Weights of a small GPT-style language model, trained from scratch on English Wikipedia.
Architecture: no position embeddings, biases, tied embeddings.
Each number is 128 + 32 x the weight over the matrix's rms, rounded and kept within 0 to 255. Layers, rows and columns count from 0.

# layer 7 attention query, 128x128, rms 0.138, rows 74-100, columns 0-127
[[118 122  74 141 114 208 199 136 119 132 247 160 144  55 113 104 103 145 147 131 151  86 132  90 187  43  44 166 128 167 163 185 147 165  76 188 153 207 169  62 210 120 108  65 168  88 168 117 128 209 133 121  94  92 102  99 113 156  94 102 163  67 127 166 196  92 106 132 123 127 159 158  88 135  42 132 155 140  87 130  86  72 173  64 139 135  99 105 126 154 110  95  65 152 125 186 144 125 110  89 120 157 101 100 136 115 152 175 120  64 194 157  99 136 188 140 147 137 133 103 178 152  80 122 110 145 133 129]
 [ 99 141 144 159 173  49 103  93  94 134  95  42 157 128 130 124  96 108 103 146 169 166  94 188 109 116 129 101 125 196  96 163  84 137 154  99 106 208 121 141 125 146 100 164  86  97 113 110 156  78 200 164 160 117 126  87 151  95 161 139  90 153 199 121 147  84 173  79 187 100 108  92  62 168 140 195 138  96 204 183 152 126  84 173 149 171 105 108  92 217  84 123 108 119 208 215  90 119  35 136 179 104 131 131  76 102 153 170  94 153 161 155  92  99 160 133 146 178  80 155 112  82  96  77  77 108 145 137]
 [126  76 142 159 184 149 151 129 195 173 127 105 156 101 101  81 119  49  77 141 116 115 195 178 141 113  93 145 147 111 129 130 160 157  99 129  78 151 120 121 167 104 120 122 145 150 102 142 201 142 131 161 123 122 103 110 151 142 134 137 167  31 116 143  66 154  96 150  23  93  97 111 175  82 127  44  95 196 153  91  82 126 214 110  81 117 157 106 124 163 177  91 129 141 106 182 127 120 168  97 112  93 146  97 162 158  90 122 148 174 163  97 157  84 189 146 140 109 100 129 214 170 148  74  85  92 127  70]
 [181 113 137 141 172  91  77 113 217 123  83 196  89  85 146  53 126 121 204 169 144 126 160  85 201 152  99  93 217 114 140 142 128 138 148 174  42  82  56 128 113 127  79  81 145 159 138 167  60  92 141 131 173 104 148  80 156  71 110 154 104 139 111 160 155 123 140 183 128 178 190 157 120 141  78 101 162 151 140  55  90 149  62 130  99 106  90 119  63 170 195 188 224 127 178  72 144 187 101  99  40 191 151 116 141 120 124 148 139 149  67  80  66 140 155 195  81 138 147 124  93  79 144 124 211 119 133  77]
 [130  37 140  80 157 134  63  97 119 140  83  98 168 131  99 127 163 140  67 154 177 186 148  87 105 220  87  86 173 119 118 150 101  76 152 125 133 140 129 103  95 139 142 101 206  91 118  75 152 164 145  64 191 211 141 194 171 146 112  98 114 232 185  97 196 156 129 112  96 110  96 174 151  73 132  55 145  98 149 118 136 155  54  99 112  62 160 134 139  78 146 119  38  45 128 126  54 148 106 156 132 188  92 141  54 165 118 148 107 117  99 146 183 187 123 123 209 116  64 110 138 145 147  98 109  48  95 151]
 [133 137 129 193 129 113 120  83 179 123  72  78 117 107 198 149  84  34 163  64 199 100 123  99 204 223 129  27 149 161 110 100 125 124 124 169 127 159  64 113 108 149 104 146  45 121  59 118  78  88  89 129 170 115 204  80 111  73  95 153 166 148  77 136  91 118 175 105 140 173 139  92  93 180 137 108 106 209 136 147 108 101 118 105  92 168 150 154 194 135 174 118  49 103 115  89 143 149 169 204 139  51 171 121 108 157  39 156 153 150 199  59 153 148 154  82 118 183 219 131 123 120 160 100  89 144 107 113]
 [188  75 117 121 177 140 150 198 123 173 122 124 109 159  98 122 117 123  83 122 205 115 116 114 227 129  53 132 129 221 189 152 148 149  43  57 164  50  88 201 187  94 119 188 140 192 130  85 169 173 139 105 107 173 130 109 219  79 207 159 102  72  76 101 162 146 128  70 137 132 136  97 120 147 159 105 116  89 128 180 145 159   9  56 126 168 118 105  91 130  60  87 178 125 182 173 221 121 167 146  79 171  54 160  48 124  98 162 103 134 122 122 138 112 100 118 136 118 166 175 145 140 131 118 105 132 150 214]
 [152 113  92 111 162 136 138 110 102 117 112 101 130 127 146  98 131 136 119 127 166 135 108 124  79 128 127 114 158 137 153 116 138 118 127 129 134 115  84 156 129 177 174 174 128 169 124 135 133 158 110 136  84 108 142 133 129 104 115 146 107 162 181 109 181 117 151 126 133 131 148 104 183 109 142 167 122  81 220 186 152 151 116 130 127  35 134 125  88 166 117 118 122 113 111 116  73 103 143 136 195 157 123 143 110 205 139 114 139  98  64 102 128 140 126 145 162 113 108 127 123 138 113 186 173 145 151 187]
 [138 112 170 254  70  87 175 195 137 122 137 119  97 119 135 121 163  66  57  80 123 152 148 139 140 175 200 111  98 119  99 191 170  97 107 121 154 139  87  57 124  98 129 174 161 108 134 161 119 153 126  75 164 198 107 116 123 118 124 168 169 116  37 153  85 154 154 151 128 156 119 190 179 135 127 175  98 165 136  84  83 200 181 113 142 150  88  98 216  97 126 179 128 135 107 112 193 123 149 101  89  56 123 123 135 102 139 169 139 143 175 121 148 148 148 171 182  89 117  74 138  78 162  94  84 140 136 135]
 [ 89 128  77 153 122 131 151  96 112 180 178 155 106 116 109  71 184  95 109 125 135  98  95  98 165  60 138 117 105 136 103 191 121 142 160 108 162 141  49 121 107 106 167 150 208 121  99 163 150 136 137 113 104 149 165  65 129  95 122 113 124 153 102 120 131 136  88 155 105  83 154  82 180 133  92 137 139  98 169 143  51 116 186 124 118 148  93 106 112 170 151  92 100 199 148  85 129 139 144  95 141 194 128  98 114 177 136 154 143 102 150 158 116 128 112 120  88 115 153 108 194 119  66 118 123 141 131 173]
 [154 128 118  94 109  89  87 104 120 146  53 113  94  49 149  91  80  81  50 109  88  97  84  80 159  58 165 117 154  50 137 152 105 120 131  81 130  88 117 159 125 153 204 122 123 153 216 189 143 147 181 215  41 123 143  94 153  68  76  97 135 142 105 106 170 100 138  86 158 112 140  96 139 129 116 124  92 137 225 141 218 149 115  92 108  79  85 184 200  88  41 124 131 111 197 167 121 112 112 136 134 168 126 113 112 148 127 222  43 192 127  84 130 114 120  93 126 160 143 107 140 102 143 121 166 160 184 135]
 [ 90 137  91  75 136  78 156 145 140 127 149 222 153 148 134 132 116 187 163 115 101 118  91 162 122 133 126 101 156  92 146 129  73 186  81 118 127 123 188 135 141 154  91  75 119 156 156 171  99  91 196  99  69 180 119 120 166 133 149  89  69 124 135 119 183 149 118 135  97 160  96 131  84 111  97 121 123  94 134 163 101 151 131 160 155 191 140 117 141 186 101 153 100 127 179 114 126 143 107  81 139 109 158 107 179  89 139 145  95 134 176  89 135  93 171 191 166 160 109 145  82 124 144 163 172 115 164  83]
 [ 35  96 120 138  98 148 191  69  58  64  99 158  17 179 140 105 196 145 112 141 106 100  72 127 155 109  74 148 144 111 131  92 199 178 171  89 106 138 161 192 141 180  89 192  73 144 108  96 153 114 112 139 134 101  64 104 181 233 121 112 103 107 107 133 187 129 150  79 165  87  95  97 116 111 141 175 102 176 139 160 133 125 161 131 145  56 143  51  98 130 151 133 201 122  83   9 177 146  89 177 202  76 121 113  64  90 160  71 109  80 120 152 119 115 101 109 163  97 185 134  80  96 179 188 173 109 112 176]
 [ 83 152 159 187 107  24 183 168 176 156  91  80 171 129 133 149  62 128 117 131  80 114 161 222  61 138 129 109 145 113 124  88 133 151 211 100  78 136 123  96  52  90 203 149 115 124  84 159 142  90 133 156 208 110  92 110 113 107 166 214 156 186 175 149 164 122 137 132 157  48  77  98 158 117 182 202  94 107 107  39  15  88 158 115 137 130 118  82 135 127  47 122 193 142 127 129  96  81  49 157 213 101 181 147 136 151 121 134 149 169  99 162  74  94 165  94 141 122 149 206 146 112 108 152  43 164 111 135]
 [114 112 146 148  44 112  82 181  70 127 117 192  74 113  94 138 162 145 101  99  90 178 159  81  91 184 156  92 132 165 126 216 107 137 112 127 188 210 152 136 105 169 135  97  82  74  95 148 117 159 159  87 146 225 160 153 109 154 146 168  81 201 160  57 234  93 148 191 152 103 117 158 117  74  99 137 161  86 185 176 146 187 114 157 188 117  79  98 129  68  41 121  86 165 149 152 139 104 107 132 124 108 184 134 112 132 118 145  46  87 199 145 160 186 100 120 111 120 108 111 101  89 166 118  53  85 177 128]
 [130 126  99 141 144 141 143 167 140 169  83 131 139 124 180 112  92 133  63 121 158 166 107 103 142 124 161 168 185 158 144 136 140 123 143 170 149 101 135  84 151 149  27  98 112 142 141 116 160 100 189 110 119  84 142 143 140 118 125 156 133 171 121 158  45  81 171 130 127 157 150  64  77 139 153  97 154 131 170 125 129 151 159 183  77 156  85 102 161  83  78  87 182 190 171  92 107 159 108  91 111  97 168  61 164  81 151 138 129 182 121 147 113 160 115 111 166 113 105 107 139 172 108  81 142 139  98  59]
 [159 191 136 120  74 120 146  93 111 152 100 129 167  85 141 150 180  27 160 174  77 100 146 123 182 144  67 130 107  82  74 192 134 190 123 128 102 208 193  57 138 142 219 145  87  95  87  72  62 100  78  91 185  95 183 112 167 149  54  91  82  18  92  77 176 115 141  93 158 108 177 108  77  51 117  84 196 127 108  95 162  97  76  93  76 141 195 140 149 145 194 165 165 125 119 100 163  40 160  80 163  95  98 141  32 124  86 163 148 175  76 169 142 177 130 109 119 153  89 114 145 112  83 157 141 140 137 130]
 [199  97  94  94 164 154 138 174 115 126  85 149 219 159 142 129 116  86 160 142 115 158  45  89 140  99 145 199 106  78 127 100 221 149 138 144 152  39 144 112 131  81 168 108 195  93 144 135 139 104 106 116  71  45 147 107 118  62 101 155 149 121  95  57 168  55 195 108  65 108  97 106  84 168 184 108  73 169 109 120 139  84 136  94 138 113 131 198 120 130  90  29 128 150 124 122  77 183 113 185 210  96 184 179 114 118 150 113 158 124 189 154 124 146 131  60 147 176 136 178 168 139 154 155 164 180 167  89]
 [137 171  79 183 136 100 167 102  96 134 164 105 126 106 183 134 113 148 183  93 210 149 244 152 118 113  74 119 148 150 177  66  75  96  22 120 134  90 175  91 146 155 121 161  86 120 124 102  81 119 124  59 107 133  84 222 170  73 163 102 189 146 145 175 208 197  94 121 126 132  55  96 153  83  94 118  95  89  69  94 130 134  44  90  93 140 120 115 129  63  70 194 131 112 147 143 168 166 141 179  82 195 123  81 173  92 134 139 157 183 164 180  94  83  81 119 141 113 131 118  58 127 136 124 133  71  79 114]
 [120  96 189 123 119 144  63 161  71  92 148 165 163 169 156 130 123 140 184 140 162 150 150  77 108 191 137 121 135 135 146 118 115 130 111 113 104 113  66 112 119 126  94  39 203 168  39 196 151 144 103  70  72 146 155 155 114  96 163 138 201 133 149 123 233 153  99 100 137 114 176 167 108 157 113 199 151 145  54 168  63 127  72 122 180 176 126 142 102 134 142 120 117  69 118 117 216 151 115 124 102 151  10 136  71 146 139 145 117 136 170 177  95 159 117 176 111  89  96 170  48 109  89 170 102 156 101 125]
 [ 89  90  96 156 110  84  84  43 134 119 108 168  59  87 122 120 159 129 156 225 107 166 102 159 132 116 148 165 101 119 133 117 141 105 201 148  73 147 121 134 124 174 155 177 111 126  84 114 112 192 142 170 173 101 147 187 122 134 153 154 115  91 159 162  50 111 105  94 161 133  88 134 147 182  96 184 189 144 117 149 193  62 146 154  90  77 105 167  82 152 177 215 115  89 173 115 131 139  77 134 105 150 136 155  83  69 153  91 112  94 120 183  91  75 125 163 167  85  99 112 185  95 135 165 167  70 132 173]
 [211 180 113 146 101  59 169 128 174 133 141 184 139 126  84 128 117  22 143  67  70  45  84 119 132 152 150 119 147 165  53 158 117 100 127 160  80 187 131  89 167 156 142  38  38 108 108 131 152 132 163  71 169  50  91  72 162  39 145  96  95 105 141 111 115 102 171 160  87 106 106  85  95 142  95 139  94 171  77 182 146  68  62 142 125  82 115 161 130 225 122 102  89 153 153 103 149 128 149  83 107 191 172 189 138 111 179 156 119 107 147 118 228 116 145 154 153 210 180 116 112 145  51 185  84 187 117  81]
 [ 81 121 126 111 123 140  86  33  97 149 159  86 128  70 147  99 186 110 185 171 126 121 108 108 174 147  88 106  75 124  39 131 129 137 125 146 194 224 144  82  99 137  26  87  88  92 134 146 152 149 129 151 132 168 148  50 116 126  69  63 144 229 149  68 154  94 131 140 153  95 174 127 113 122  71 124 111 134 124 100 149 115 177 171 167 217 116 156 106  84 122 106 116 126 104 141 105 121 107 141 109  82 125  79 143  89 176 197  50 119 193 170 144 206 116 160  36 158  86 150 122 145 124  78 152  94 114 112]
 [ 93 115 112 177 102 122 101 111 112 118  86 122  93 159 142 146 192  85  57 129 165 143  20 118 132 113 180  95 214 117  98 145 180  50 100 144 156 143 155 113  81 176  80 183 149  66  97 145 111 113 156  91 100 111 117  46 118 138 187 130 137 179  89 171 186  74 151  87 101 130 107 121  90 199  83 136 179 134 175  24 202 145 126 168  93  63 143 163 153 116 156 176 117 166 147  66 117 198 180 120 101  41 207  98 177 148 129 151 147 165 106 152  53 159 144 147 154 115 158 110 135  94 113 130 120 122 134 118]
 [ 91 131 110 126  57 108 160  96 126  84 190 202  95 113 157 117 132 140 153 138 109 135 151 129 212 123 118 120  56 110 122 114  78 182 181 122 102  99 113 173 194 143 162 119 153 140 117 113 176 146  94 115 119 166 138 134 150 109 114 202 146  84 149 145 155 149  97 125 141 143 122  32 173 127  46 145  34 166 187 175 116 118 160  98 131 154 164  78 192 139 177  70 121 152 124 174 185 140  95 139 175 106 107 114 177 122 139 133  38 132 215 104 120  97 102  91 188 188 122 132 111 104 172 165 144 110 114  59]
 [105 117 133 140 129 144 152 100 122 113  66 100 185  16 133 116  77  69 123 152  96 139 140 104 172  87 193 132  50 138 172 115  83 117 147 132 130  45  68  97  83 147 120 163  87 112 158 170 110 179 116 203 179 105 116 181  94 155 102 120 130  67  64 114  57  53 217 155 223 201 133 139  68 158 171 196 128  55 211  87 174 180 139 112 122 120  39 144  83  84 101  85 108 110 128 156  96 144 129 127 114 133 102 166 123 130 137 148 197  72 117 160 135 121 116 184 182 128 135 101 182 136 100 156 112 116 213 115]
 [ 80  86 109 184 131 200 114 119 138 203  86 130 158  71  76 171 165 112 170 146  58 107 193 217 110 201 141 131 152 117  99  79 217 135 182 158 101  93 175  89 116  97 141  32  41  89  94 146 210 191  87 144 120   6  88 140 150 149 147 125 137  81 118  68 115  83 135 158 106  83 110  92 159 101 205 143  21 157  64  77 111 117 168  66 135 130  73 140  32  85  98 104  75  98  68 182 183 165 130 159 160  95 164 139  79 111 159 140 181 120 130 169 139 144 113  85  82 123 129  77 207 138 153 172  97 147 117 136]]
# layer 7 attention key, 128x128, rms 0.145, rows 74-100, columns 0-127
[[129  47 190 141 155  58 184  76 129 110 101 160 202 114  62 156 168 173  35  84 183  84 155  79 149  49  75 221 167 194 158 166  49 139 147 148  54 153 114  51 161 117 114 105 119 130 175 133 125  78 101 121 138 151  75 131  99 128 100  91 121 201  86 171 169 112 111  94 165 154 141 160 133 169  64 142 190 161 135 113  94 151 183 162 157  80 146 190 132 109  91 113 119 151 106 147 109 162  69 136 163 190  56 126 127  85 114 148 125  50 143 120 191 152 190 106 109 113  80  88 115 119  91 182 198 120 105  85]
 [ 84  23 142 171 110 150  82 154 172  45 160 115 193 136 146 153  43  40  96 158 198 173  66 124 140 171  32 115  60 137 114 130  94 144  94 141 104 139  76 181 157 205  68 113 170 141 106 228 112 105 139 103 156 160 137 154 133 132  80 180 134 157 188 123 167 133 149  84  87 113 192 139  38  50 141  96 119 126 151 205 220 173 174  98 219 110 120 183 128 147 120 159 103 162 123 178 151 140 142  87 183 107 163  66  88 126 153  68 100 255  91 157 106 103 162 121 144 114 114 178 107 129  67 105  80 140  91 169]
 [ 50 142 187  99 173 140  61 114 124 181 113 116 176 147  88 126 122 194  54  63  69 130 109 107 110 138 177  54 183 153  56 116 100 179 151 199 118 160  97 136 202 109 116 181 165 102 138 116 153 112  90 125  98  99  58 183 157 205 113 135 135  74  76  87 117 113 127 187 133 106 117  53  97 107  94 105 223 144  98  53 107 110 119 142 117  95 212 129 155 123 122 113 145 124 115 155 107 136 185  90 133 186 109 149  90 164 145 165 127 184  59 101 159 172 176  94 196 112 133 134 132 145 200 105 199 101  87  94]
 [ 94 149 143 110 135  89 132  73 103 136 174 123  40 138  86  96 124 170 117 136 105 104 125 118 199 116  62 132 144 175 158 172 116 207 165 179 116  99  84 165 105 120 163 137 114  92 105 156  56 191  91 183 101  92 174 104 147  63 154  82 117 174 213 158 145 147 133 115  55 130 144  79 111 128 190 126 109 189 185 135 132 128  81 150  42  74 105  77 151 141 156 140 139 146 146 131 113 161  59 117  50  87  87 200  96 163 137 131 127 100  61 132  77 121 106 204  80 222 125  91  76 136 155 129 220 160 158  85]
 [133  90 109  96  58 194 137 176 123 172 106 167  60 173 147  52 106 119  63 166 107 115 107  88 193 180 195  80 184  81 126 119 160  56 124  93 164  78 155 184 133 183  99 110 138 137  54 113 173 109 100  72 132 130 125  35 232 190  66  78 195 123 238 158 105 119  92  84  59 163 102 101 124 109 157 124 203 109 137 142 114 133  92 129  71 214 112 135 126 143 190 136 136  75 194 171  89 159 194 145 143 173  91  62 110 144 143 234  83 130 191 156 161 191 124 136 190 115  87 133 160 149  81  94  83 141  80 166]
 [ 83 186  79 169 123  90 110 114 153 135  83 111 152 146 173  89  72 126 146 101 149 151 115 118 163 208  85  57 186 116 104  97 202 180 157 153 136 171 115 167 141  60 213 151  86  89 143 127 101  38 209 135  65 122 196 197 193 105 102  93 100  93 167 164 138 172 173 233 185 144 174  84  43 153 124  82 113 201 135 139 148  72 174   4  87 176 115 116  95 139 129 115 162 103 159 130 152 161 167 118 121  67 172 193 127 152  74 162 161 103  97  94 137 162  57  41 132  98 148 170 129 125 159 128 104 135  69 117]
 [180  42 105 204 132 104 237  92 106 191  65 204 138 131 105 140 143 121 118 127 117 159 112 148 112 114  76 166 139 166 155  46  42 124 120 104 146 121  49 177 209  78  64 122 157 173  60  82 110 105 143 129 140 155 138  69 183  60 163 104 104 131 117  73 142 174 139  65  98 114 110  91 115 126  59 129 150 116  82 105 181 188 160  72 149  86 120 136 113 132 148 143 161  90  93 101 121 125 187 109  31 101 116 146 113 202 125 152 133 133  85 142 149  88 137 118 195 187 131 116 162 121  83  79 148 136 190 179]
 [135 114  69  88 125 148  97 201 116 152 172 102 152 112 165  79 103  89 118 133 105 165  91 161 118 187  91 139 137 119 138 117 177 134  82  32 104 154 136 158 122 171  90 144  83 180 110 178 175 144 101 164 127 115 119 108 165  84 107 114  98  98 156 118 135  84 120 100 118 148 131 124 139 128 118 159 139 133 137 168 102 155 139 144 144 102  81 116  95 181 160 143 130  91  84 131  77 146 166 123 138 153 116  87 155 174 172 167  78 102 152 196  81 150 148  73 157 105 102 112 132 148 163  96 115 140  92 223]
 [ 77 146 115 170 103  72 103 174  86 163 109 141 110 127  79  77 137 190  80  49 151 221 187 103 167 164 163  32 132 119 163 164 139 112 205 145  67  90 137 114  77 153 192 185 132 131 178 144 129 113 126  73 133 183 178  95 156 124 144 142 103  69 106 127  66 123 137 163 108  89 126 172  56  93 138 158 115 112  94  31  96 132  85  78 104 153 122 107 161 152 117  88 123 116  82  55 225  84 185  87  84 172 122 172 158  99 123 191 179 178 141  99 139 182 104 131 194 124 130 117 134 123 117 139 129 108 144  85]
 [ 89 103 128 142 142  27 112  46 121 168 170 165 155 162 128 105 182 127  80  81 120  88 114 102 131  52 103 151 112 131  42 139 104  84 158  61 140 118 118  93  85  63 101 168 183 139 161 188 147 121 118 108 162 164 102 140 126 120  95  75  86 148  93  94  90 164 130 169 103 115 113 135 171 189 111 125 152 188 103 138  89 134 181  99  91 138 108 138 115 144 128  98 147 162 117 149 118 159 131 145 142 163 105 142 138 170 164 156 111 158 147 122 121 122 119 123 162 180  90  23 180 161  91 153 138 126 125 163]
 [114  77 103 111 129 103 111  81  83  83 120 162 125 119 155 123 153  64  69 127  69 155 127 101 121  49 109 145 167  71 145 129 162 150  96 120 192 172  96 100 184  98 107 147  64 112 166 200 137 151 206  87 173 175 181 101 167  86 116 142 160 165 169 108 183 155  84 185  93 213 136  87 133 141 171  61  71  94  84 178 137 204 217 122 126 126  83 112 225 134 125 101 141 128 172 132 124 171 158  98  74 140  65 152 153 154 104 190  45 122 125  80  76  74 208 121 136 189 144 140 134 130 186  62 173 110 179 200]
 [ 82 112 112  45 134 118 119 141 128 120 154 125 158  92 144 170  90 157 100 121 192 188 112 193  53 181 132 134 140 127 126 100  93 158 107 175 119 125 224 156 129 130 164 131 143 148 142 141 103 176 114 138  44 116 120 138 140 150 120 134  92 157 167  92 143 127  77  52 136 172 174 124  59  52 156 164 146 155 190 132  90 114  84 150 147 153 105 143 140 171 164 133  68 177 131 115 120 145 121 128  99 121 156  73 144  92 140 112 144 135 117 112  93 109 176 157 101  84 161 182 128 125 134 101 165 174 144  99]
 [160 200  84 148 116 166  75  89  64 209 143 221  78  97 190 186 134  85 145  98 183 155  68 195 107  85 109 157  81  63 169 187 150 148 148  53 103 150 159 171  65 170  70 101 128 166  62 105 156 112 125  69 210 148 120 122 149 147 151 199 134 115  44 138  98  83 164   8 180 183 226 178 177 184 107 159  85 132 152 195  89 119 157 139 163  13 166 142  35 169 123 113 133 133  84 129 200  99 122 128  34 103 162  90 179 189 143 131 165 114 149 171  84 104  47 105 149 130 154 145 108 124 167 173 143  94  64 126]
 [ 96 135 137 151 205  93 108 205  99  91 190 128  52 149 100 109  49 151 171 170 124 110 135 100  96 127 182  95  43 164 103 175 122 174 162 121  87 136 141 136   0 197 158  74  97 132 172 240 118 113  99 111 183 187  80 158 146 110 147 127 152 119 163 111 153 113 145  89  83  58  93  75 165 114  96  61 116  61 122 144 228  20 170  70 200 105 118  92 104 128  90  88 150 136 114 154 208 119 168 104 170 194 186 146  88 112 145 122 135 190  62 157 129 155 110 121 144  90 189 164 133 151  90  85  94 114 125 129]
 [148  88  82 136  37 111 158 173 118 133  77 139 133 113 130 140 123  99  92 114 156 128 187 100 147 108 153  89 123 134 107 117 129  35 143 167 126  94 186 114  96 143 131 149 104 116 137 118  81 118 101  47 160 205 177 126 170 140 107 220 122 159 171 108 113 164 114  63  22 153 178 206  99  75  96  81  75 130 109 190  81 164 149  97 143 220  16 179 108 147 147 165 105 214 232 104 147 102  59 223 151 134 112 124 119 123  43 173 156 139 169 144 166 187  95 149 113 119 128 138 131 145 101 137 115  78 195 189]
 [157 141 102 142  95 177 214 180 129 161 179  95 109 193 133  89  91 155  55 167 101 174 102  64 155 196 109  92 145 106 115 123 137 141 171 159 181 138 108  91 150 173 106 158 148 113 149 122 143 140 122  75  98  83  75 178 100 141 114  99  99 141 101 119 110 198 116 125 181  78 176 114  10  95 191 105 144 118 200  87 151 128 128 140 104 112  84 166 155 178 131  80 136 131 147  68  94 138  69 110 104 128 135  80 136 124 180 141 128 125 102 166  72 121 108 120 194 149  99 163 126  85 139  94 146 120 156  71]
 [130 174 168 113 126 167 119 143  18 176  54 130 131 142 133 179 105  27 191 146 112 133 158 142 156  92 105 132 137 169 131 218 153 155 226 182  85 137 100 135 173 121 217 156  35 134 105 135  88  44 129  73  76  87 127  69 172 101 120 115 123  76 155 148 129 109  82 141 173 155  94 142  94  72  92  60 177 151 132 149 105 151 122 144 109  75 244  45 155  62 178 188 145 203 147 214 135  81 124 163 113 148  97 194 146  97 136 150 110 136 165 134 160 175  64 142 134 148 136 144 113  82   0 210 138 109 136 162]
 [174  54 146  73 161 168 159 106 162  93  76 174 157 162 104 106 164  88  99 174 111 137 117 118 107  83 152 183 110 115 123 119 160  89 115 154 209 162 132  73 167  90  99 106 162  40 144 218 166 121 176 220  65 140 124  86 111 100 128  70 166 106 190 117 162 135 113 138 177 122  80  74 161 159 161  66  64 114 127  59 175  98 131 102 191 102 165 171  99  88 105 155 227 118 149 131  63 101  66 142 111 107 145  93 130 146  91  96 167  42 110 118 152 121 217 119 132 135 145 169  76 111  99 201 171  75  93 124]
 [136 159 174 158 114 113 243  66 151 110 113  54   7 131 123 179 105 184 176 125 193 171 225 149 132  74 156 110 134 228 207  69  55 158  93 104 146 128 102 138  81 181 182  99 159 161 174  89 143 118 138 100 113 104 184  88 197 170 124 125 157 158 126 171 167 167  85  39 119 123 106  82 129 118  89 131 114 120  98 167 204  99 124 151 161 117 106 108 112 117 112 150 138 111 107 133 160 193 149  95 116 109 170 156 196 107 125 175  81  77  94 159 151 112  95 148 145  72 128  72 128  82 159 113 149 149 192  75]
 [162  98 157 168 117  81 139 117 131 132 126 151  92 128 119 110 128 174 157 147 132 101 182 111 224 153 147 163 152 134 150  90  64 122 118  51  75 112 104 184 108 114 105  58 130 188 166 181  91 160  86 130  55 119 197 113 122  78 210  77 167 184 166 139 127 121 117  73  74  68 158 158  76 118 115 251 115 149 149  95 174 108  82 136 117 177 113 123 100 219 194 169 111 123 122 146 165  51 106 144 162 112 109  91  74 168 109 190 151  42 172 177 142 226 115 119  97  87 195 132  94 174  80 136 101 124  70 140]
 [153 146  89 143  78 101  52 110 147  73 184 158 101 131 182 150 165  94 159  95 116 130 110 175 163  79 108 153 136 112 187 175 122 111  98 139  67  86  76 192 133 206 145  61 194  73  41  90 208 161  69 132 192  62 159 139  86 122 143 170  71  92 147 169  99  82 184 143 130 149 178 112 160 121 148 119 157 169 123 174 137 120 131 167 139  60  88  97 162  94 114 140  42  61 114 158 179 134 181 152 135 140 141 121 168 132 102 123  97 173 145 162  78 113 125 174 114 160  47 107 136 113 135 179 103  65  72 118]
 [111 144  76  55 133  20 112 178 179 124 149 111 140 121  24 166  63  27 161  83 102  80 137 110 127 193 110  97 213 113  21 121 154 108 141 123  87 178 183 140 213 128 199 170  84 128 154 197 101 156 175 109 134 150 135  97 162  36 158 106  57 155 152 100  91 116 120  69 210 126 130 116  47 155 165  89 137 235  76  81 162 150 116 113 151 139 115 157  81 112 116  92  82 152  96 114  78 160 140 113 126 126 128 132 148 127 115 154 214 158  71 107 154 132 179 125 110 100 106 183 124  95  79 213 153 198  96 121]
 [ 59 130 130 167 124 173 121  78 153  69  78  96 149 159 149 154 133 145  81 163 168 121 122 137 141  99  32 163  80  65  49 123 159 126 118 170 176 115 105 149  91  91  67 186 142 118 190 115 106  99 156  34 189 132 133  66 126 164  72 174 169 243 118 133 122 163  95 184 134 151 206 207 137 120 154 125  91 187 162 176  93 104 179 132 110 169 150 179 155 152  97 178 118 190 205 165 131 142 115 204 200  83 112  90 124  95 116 148  83 142 176 163 162 191  94 147  84 114 151 128 143 203 102 185 175 128  81  53]
 [132 124 138  99 114 133  52  48 124 117 160  96  75 169 136  81 128  92  32 181  89 168 139 153 168 155 103  99 194  87 156 168 198 123 152 120  97 141 191 149  39 192 133 185  69  90 165 137 207 140 213 159 152  85 130  84  80 148 100 121  42 132 112 113 166 126 167 119  71 103 193 145  28 133 158 145  99 114 159 140 150 114  69 133 114  86 114 191 133 169 129 115 101 159 171  32 131 123 179  73  39 123 158 102 250 112 144 156 165 141 110 131  73 182  89  87 194 142 123 169 122  78  84 165 148  90 116 166]
 [ 90 173  83  90  95 136 101 138 121 123 140 180 161  59 149 211 153 166 164  75 183 162 126 121  97 123 128 166  97 141 137 124  76  84 149 140 145 167 111 147 169  77 157 115 197  99  98 197 153  93 127 104 121 147 174 175 131 160 111 205 119 128 105 117 135 143 119  95 179 195 155 147 137 126 101 171 131 216 136 111  90 125 214  56 130 171 124 100 113 175 103  45 167 166 137 147 147 103 152 132 130 160 153 124 174 156 134 217  21  80  81  75  93 132 120 119  99 131 129 173 137 122 194 131 142  94  68  70]
 [ 91 139  55 179 103 152 148 219 105 134 153 162 213 101 143  27 127 130 104 136  49 249 121 126 179 145  54 185  82  68 169 159  79 136  72 118 132 142  95 117 153 255 114 171  84 171 132 118 176 159 122 166 174 125  84 183 109 103 156 111  85  77 193 125 151  86 144 231 135 136  93 100  75 107 125  93 105  72 140  99 124 148 119 146 115 116  97  75 131 132 182 123 107  72  80 114 152 135 147 162 190 144 116 184 139  78 107 132 131 126 116 134  61  69 160 134 147  96  89 107 131 136 162 150 107  86 173  99]
 [121 167 150 149 142 197 103 190 132 131 126 144  73 140  95  46 131 168 100 132  73 112 168 167 100 155 158 123 138  94  79 134  79 125 116 120 124 180 103  80 175 149 100  93 133  93 181 116 140  78 123 115 167 106 123 130 131  67 207 205 114  83  74  58 106  46  91 109 194 105  82  39 142 115  92  72  94 137 140  89 172  52 130 183 158  79 160 130  90  91 150 156 110  76 203 150 135 119 114 174 222 175 138 122  91 183  85 154 195 136 152 139 152 202 142  85 154  28 138 160 177 162 139 194 164  91 113 102]]